Weights of a small transformer language model.
Size: 12 layers, width 64, 2 heads of 32, MLP 128 tanh GELU, vocabulary 2360, 0.746M parameters.
Each number is 128 + 24 x the weight over its row's rms, rounded and kept within 0 to 255. Layers, rows and columns count from 0. Numbers have three digits each. The size before them is the row's rms in percent of the matrix's.

# layer 4 MLP down (transposed), 128x64, rms 0.366, rows 24-73, columns 0-63
088:113102135119139111176114103154122112144119165154090118143095114143157100113135126099117112163125122125123141130084131180148176120170133157096118118128121139107180092161120102122169119122100104
108:164115104110122138119162130148098129130064072098097131101186160152147134147115137125150097096137137119132132123107155151087109111142105135151135129135109148150106132168114148113139126125128187
075:135158126129155092116161111124129134141146154132138142080142124154107076094145128145154094148148127117137122136137107116118141136117178150138144117114124151135019114156114122100130114133130146
126:134108152093147128102133151100134093123115152117099152125117108129107157128161106118129082171169137116135159130157104103163176153140135141109118126141127107131133122134082066144126160132072140
097:104193157131122070119080171111116158127147126129099105126161120143153120124155137146137116122135165102120156152120112149085134084113090131137123093164147126118172125110128132149140140138115097
121:158122140137141178112138103120119110099112120109132129107193125152141132132136125139187139101123116078069102137125098115123137101114082166146123117115113128180127150116146121127131146127128178
094:127092123127127135091144116128131134160129142157117104063157182149131104112149143132124088137153116111138137152123148126079106128126140124128162123137136113107174132124102109065176153142145091
098:155119145055112114147134118142168194139137114135127123098133147133138133126160127130107125165166144135110113131122109154117134110086145114101119095133129137119151154090182088128088107104150118
144:167113138118153112113139144116131097158135188122109119139123130129134100106109127104122099149126118134136140133137096126173139154163174109101124135055082127095152138147137136148134104076137163
123:142094125118150138112090120104098100123121131126113056128168161119125138067148133163103156144137126144119150134140135109117127101155148136142158120141109119133177149153116061153146128098122128
097:132134129143124112143103115128148110136162110114113168188073110119135150122122114156120150125094123123101140128128191115145175131146101097138121128089129124134115143102135121177068096144122097
133:087140148112118127135138153131109130109136120132150135120137147144179131130087173115126098108128168117140126098133115168098088120133096121096126153147080119087161109106150137087170153138171156
097:148104120119131128107115122097113125149101114121125088148115108113132104118112172088128136180104110133119152181150099146171110127174131139079122150097110173138171107126151143151130097117124160
083:096121144157162147147157128098142100107166143147123120087178129137149139102110124096113119101088174107144138168127124149086118161113144106128134127138149157069153127124124124093138090129103146
101:188144130144145114152130157134124124135125162138101127093149166160141118145123093144123100121102086076139070137079117108103142094106123149152122152099119113149172123151129135131122128117167116
109:155151111163138143125153076107157117152148127117119133144146152096171141129096130108158134108125195096114121074145169126073102131129131112140135146124161149107116135119087113115116148122102108
087:092143118124131145108099134120107133173116143101151102104168110143154121111078113166152169134125125102107182128116097126124144123182143093118151140167153124105147138131143125109126151082095101
082:064105141162116172149123097112126122176171156138130087087118109133132101094126141131116093132141160097116155155119123132149133143149164118106127119115125072125133149148126144124166134104114161
083:097111111113108107171127163085139169145143139145109106153101140131121120172140130169140123131116100117117128130106137113107131096105111099139125097127146181092147108152142173174105170117160111
083:151104091129182184131127127104121132139169117104145134066123119152144161143086090136112183122077118137151134089119131103134130139141139126114156112137122139114124114144152089108164121116120132
104:148136139162141091071132108124173125138151127137127127094164085112145124144114119104104144118127136147104149145148131148111140132104134160149103061128139142178149089100162123086110147118155117
099:119106144142092141125146122128122139101158136098102161127144151145102167137124130160105124097138117084142135138133179108134128131151141095129140133121139122133082146158155067152054141105104153
076:122107123156130151113112141121153167129078123087115101099134131123128158107143128141166100079073132117141097160164138156098163133133148144151103083124146143109158103130128094151103135105162127
077:106138126130124147085138117131103204170102089128168157086153135143117127121128094114128091159136121139172133147107112115125148148167122149114111123101156131133148119104133126122159069099124125
082:097095130109125101098138120126126121119162107106139160156142137136110127126136122137186177108134196118086091093142122101141157125125131106152138134141171132128072120119101144172124136145110126
074:102137108083126133145117132157124170187118127108134126098136157143151119071109102128136148173106122138083142150127145142140107161149142114083106141155143118107154126153116127081155113085128144
098:058109120145152101106150140098112096129117155136121127086117097151143129166129116152105138111109136100170147118107169159119116114130134122119187148178131131092117137121166109155116128138111161
080:130118155117095151100148128098091132119118155183094148136177118152154150115130115124163083121134085102140148131076146149119123120170140124102128140134129144144149119108161094101160092097141132
082:133135109138167135131088119109076121150148098151111118114171103154095105109149117126133147097099180145100139178112151124108128144137122167111116117095105118116176099153141165139121151114151100
085:152116134100145107151074164122145150168132139157116155126127121124144164075107125145137121125103081099168135159109118166109106133123117127089115137107157139135138111158140108147148133066094109
100:173116131071150099156124176127142115107095140143142098156135110183149142086070163170119129126127129125125114119136123154107087108119132153114134114119102124117170137164138130100143143139150121
064:113134146095091122158105116124112125153134118087134122155105092144098107086120144117089096111150113105126142129104090132143149198179128140153135119130124133154117127162125177102169146123110140
096:173129140126114120135100117145175126110139117127112105125144128078136148108090149155117134130138131156109127149155081126139122085125111146149166120183083161112108084160099135098140103131168132
084:112126165134150086149129153110174110110111111187127106141165118140142125115155116111117157100141139110099097106146174101138122114154124115094154161102134122163146099133077097110113162127152136
089:102118097171108131123150107146155147151163087146116122111167161108126154142145080134110120127115136118164144123106116109095110131108141133139081137122131150123187079144185103114137127097124144
090:081111180141070164160123108134089117132125144127139155100141127099137125129084172129151148147130144129096101124133157201118125139084137125149128103134107101141130107117131118126139162118124149
124:140099117128104126148146143118127115149120104137114170108180138149165125116117103088175176074110118114119086150163159132157125158128143086124122116143087125106092148113114164126104135137143138
121:111151149084128093145145088095163143171105131110129118129125140132117119130100141142111161125143145181102090151124127100083132106154119103137188120124099164115139150132138135145122132071150142
128:098141126144098109077160141094119120136131136117138143121100133126127111129148106140117181157141096179165125122139140113164143159127129113158116151112131133099093176104160098122062125114106145
096:129094137112144150106121124122091183155131153119132095139178130116131110116077145128095115130138183096154130142140086129145132132134153156129145124111112164111133107128190153106117123077114148
096:114152122093140109165099137115120113112126158135131138115150104144149172160108120141099131083121134087153145161111111131105130107154134145070147103131138132131171161142185099120095142139126080
116:130117137081138156148160132142132144147121130150106143117158116138114134139121123118169141085107118134132131119109098164139150112136180153121119048126137084086114131107160142087142108140145080
102:171121146142082124111088105145114145139138122119114106152163135094128110109080088113128152140152120151118118084141153128185143145087124159110123123138142146131118128180123108131189147118106117
115:120151128126118130154133138096060163128103125124159118155096102101118105146121136135132111117083127147159148091111104142134110090165139140130123089099152125132155135160097183179143120126132154
094:095106165088101148114141151124155144136131107118151114069105161122177114139148151118158086153150117138127140145161155136093127113087096133128147131156144116126123135115147057099144126144124129
095:125134124120129133131125129136175141117125134147183156072130162136154130146152155088112104136121065145121112153102147146112092119160110123146162105147109089132124121122142083133141123130120063
099:161145152118154189151123155143098073175149081122110142128145149135138110116117158114117105119136140149129079118090133133113115118169159121102129092108137103117161113102139137101164133147107113
119:145115098128140189120148138102126138150125131164129125162056118138128125121122126152130140136135122126133135113134121153185108150124142138074091156071063152112134128132143115132112133127092113
143:102122130116154130065107131104112144119165173132136168127125098102121104126190110127131117153123127130150147132142153112141194141109087107137137121190126142124137148139119109139110118136105082
105:089147094152188117107172122076140084126139113139104166131130132077130148148160124154129104069138110117142142146116131109110126107146120123140145142134144100153099140166109109141115122159147109
# layer 4 MLP up, 128x64, rms 0.331, rows 25-74, columns 0-63
110:140131090114116133081079142089130122119132125142095093160123126127122153193176088123129128152098101125120136152185122120088129176113151128166130113107158106159134132115127129127114118135115137
067:136117148121101143120134103107116074130119110106169133156174154113144126116095107140169153157106108127162150119130102118160133094096114097091145134116120140171141113114157179081135112119160140
115:143160089110111103130087146112138100155123115115143146153185115115130150168156097147135137153115158111130143173082133062101099113137135127137104127109094132113150110100160143147150155124117126
104:146086152159128108132138133127131105083106122103128117128134136151129107113119105148142098127169150132134102126129082092165173158083126126177103180129100137156157136134163167130127112108095121
120:192130105062106122142089157131136171151163145115141109177149159139114158142174090103151114117116139134112134088125128094112103150100145161107119128150113129128131121127159128113106127125125120
091:091154144161142129120116142171128120116080162104131111148098131124167131139110110106125170062113110150137135107168117115175123113117164145148106120116116147074122103135129165160108144147134120
096:135110099137088138122135119101144099150132113183130169148128127120118104117097146147142108164119148113124157193093088111116138109133129133131125160122111121130140129144070155125175155129071132
164:179112130139134101089143120120144119123123170156114128153145197144104105106115118111169141130088147093121152115132131120123084139134159131106143101072134117127107124135110132152161182146113144
112:105110154167140156124100097144060134137143101103071098137144169146162106124127092131114148164158126155115114101117109128099161152122159132132148140130099129110144143130120110146132147101124177
121:093112112151120090102143111116147141145132115104135152138130151103145131138133102096173164138148140141122080119144160111146092155123152144102108074121089165112117084148141166162102166129140116
114:081141151146146096115160126142091130116114157141127124171167102123179092142121098105112107135133109159096117132153124151134130140145130108083141159130118140119086181102087168140117154141123115
121:106129143164138115104147138128106166155132148123120119164125119127159088107140112107132137111077077125148135121132135115093144119171145138118131159125100108124136143129102135132161068064157173
085:132145120117102131154114155178109145110095147154093129149131122083127143167154106114122085128173120112170107158131166144146087124102125145130136090143108101134119140119163152159097115121132077
094:059102090133108115119133164142152139128139124147132093158147119128151163094083098113179176103099102123139138140152109120139173127122119149140130125155120151120150160144118120135113134082100123
129:135124108159138136189092154146155169141150080131185137142103128126093180150132134108168119128107148124128088118134128144140127091128128111123123075161110139136109110124134111136122097090152121
073:146071139102126105120135127124159115143135093182132138129101136117132101106117153119138145122126128218140148144142074115123115096111098106140146128100122149138124143146091135125138133188139116
081:097128130120087119085135127136114156107180128121173123142124143147145099148111129089142119118163137136135151172120116111158155109127111156103158133130129093111087181122105139131073120146120080
098:111143146101133115151074170077130137119135136111141139133108153121123106092093123160170109117125127110101169092112151148132143098093105123124120149154172126119138169133130126160143187092130128
081:123108128167111119144122136133115127106080122140107140193104123079100130128149111098168153180153136086131088166123122124142118088161102142101097138156148108143148140109150137124140119158133144
106:123125123098139155145076193129114152129112144161175138135119134134141138119144146144142134151165126107108120120127133200122101112122118102116122110138101099076135191122143127107134130109099097
100:156120094112130108112099147142161153129144114091148102164112102117169113108154117120185116127110120175130117121139138116116150141128124183083086149117128125132144115106152130098194096131126122
078:135150133106110128139104170122139119163120121119128162184106140149085089134181105124142116178154106157094131139096119092116100124147101113104159166132127131140098163124091108132110119121143103
073:165139130147136113141152123084093111135154143146140159105074158118131100126139146122138112144156152102131073157103179128076109142131102112105139122115115090142159159110091130126151094146122122
099:064090159124161084127128103138086128111115137138103142145159140122169119126109116135133160149133131143149139125128119096123149106105118148137167156120140206106100109099113163124135120162128116
077:088128131053091141142126139108095109152122137154158129147160149128085126107116110141125135108150144119154133174093200125152115120113139126114126131124120113105139162153126121163104113167126098
100:153094166122111089147126127134142155081138090120111124116133155078143101092161130155149144130120162122117107165153102133068144087118106160168108108110118135152128120152156130145121107138109147
083:162116082122139119132153116083140123073102137097151135122099133131145148075131102099121178143093146110089157139163129143125130152093167101130120106125126164101144146151137126138122153137125171
087:115110201143119148157139118150107098137132132148122119091113108123139073100152082118159132158118107093122120109127139138157161129147128087123150130128143132149163168148105150107179119098120111
080:122152184092131123164129135123099120115134120136126137123147126125111185140131123184122132143089135106136109076130157154111088152119172067144091133131101114136137121154133145142133135102086141
092:126143093189119122115123136130110126130138135115075116176117191139140105104163143095162102129148087147128099150140151140121153135132089118114120137107123102128097137116133135135099137078173147
073:103121121141095133103120104150107106147109074121150134108137166171118107119132097146098121156132151101118154109118103149147129176140139073155170142130144110144145109162134148096179134088141131
108:204112126107137090146135122109161113116112111172103109164126146105141156106108124101137137125108142146122113143145136141093127110114112159130104088119160145138084105156101143175148115177109122
090:097147170147118149136097131138071111158116113089168150141145103099130111194110140128109137167153129111123126109098119110110130127124155108171131131145123073131133124153139067121122123120152129
073:137092123147136122138119148129116153137110151124167136134066148167138126118101142144166141149146067137115101126141148121167137110135110129107151125168106073103093177121101114132139097096127106
104:115116083123170080131136089149149140173182098117090116122139159157110109129141079120138136130133144099141146132150127095136125107089111117111131183114113107160162111149109160122135121112139145
116:096119110166146104172164135119113159076156078111160150123139145163130129126123101124140121119083120121106138140112154156144126109103126104156091154077114115127138115101153118133121159182140136
117:140087104126137119119125111127145087113175126168108130107099113124147124129130092133166115121104157136115165145150137174164156113129119151090121114143111100154111124186092127145128118164072110
119:168170087115153100166092146135119112116161123111154101160158122118143165127110103144113098115123190131091128141136130117122152139134107137131101096116163121103102108126084134169142106148154106
097:172162096151143080163118151102171120090116122133127184127109142126128132156156124106141147152137106132137108131155124103068133096114099124142135103137117126127171097126162079124147099130132131
080:143125118184117116079125091132104144132145131102136156093149129092136092133128123138148154144151103157121124132140119109149109177100113128165135145116131096150103169118101140049125134115156134
123:142161131146087132134147084158112121122172122131118150088099148148112121126165083147095152107108154098106126170130136116153158128164101138123123168103090132175113138128141123124127144081136096
105:089151172138113147136141119154102124112127097118138161118113115136157103126143095141084161114152101140154122078112145113171163147093113126109104166142112119166161152123164109135130115095166107
116:102167180132098119134178149145093119082115148152104136137148138142139103144126105149102106108124099116129140109151076093134150118154165154153110145072141121090146116136117096138134114135153145
084:129139153165133090166108112103127112152118155156124150133115122164099108105068144134135143104154134092164137149123165126119139158127099116124187098123118104105101152155074164121117118130119134
082:121110112102135133152134115135126099136137132125140092130177103098140116104152076142125170115127179108106112173125094126137170120112150159126071127119119142132164098129170109158097124143159153
106:127127136128086169118122142125086105120122116102074139094115137146178095117120130106123140121126121192155101170107103137132186152144131128121131102113123143099147129111145142121090150156126171
118:129131140124127107159109124102115118135133132134125111192166150135098151116100140158162065148099148123128143130111117132143155130130132160108167114155150095090083100107078146158137108164120126
127:172107127133108159109126147148136101061108127142146112098156162100140170162136105124097150111125179116107103126145174127144122131160140128157120110116098122171097117134129112155136141100117089
078:154145172105155113189100130107161115154108123168128098143102096151119147119151162143127133123094160142105106147138099134138102092100123103078131103115105109133142089134109116133169130151154126
097:173112175122131133138125167132115133152133141144104121119104136117118137160152109127116103145129191069080113100160149121118106104132101125093107132156113144177141101139114144148156123084105135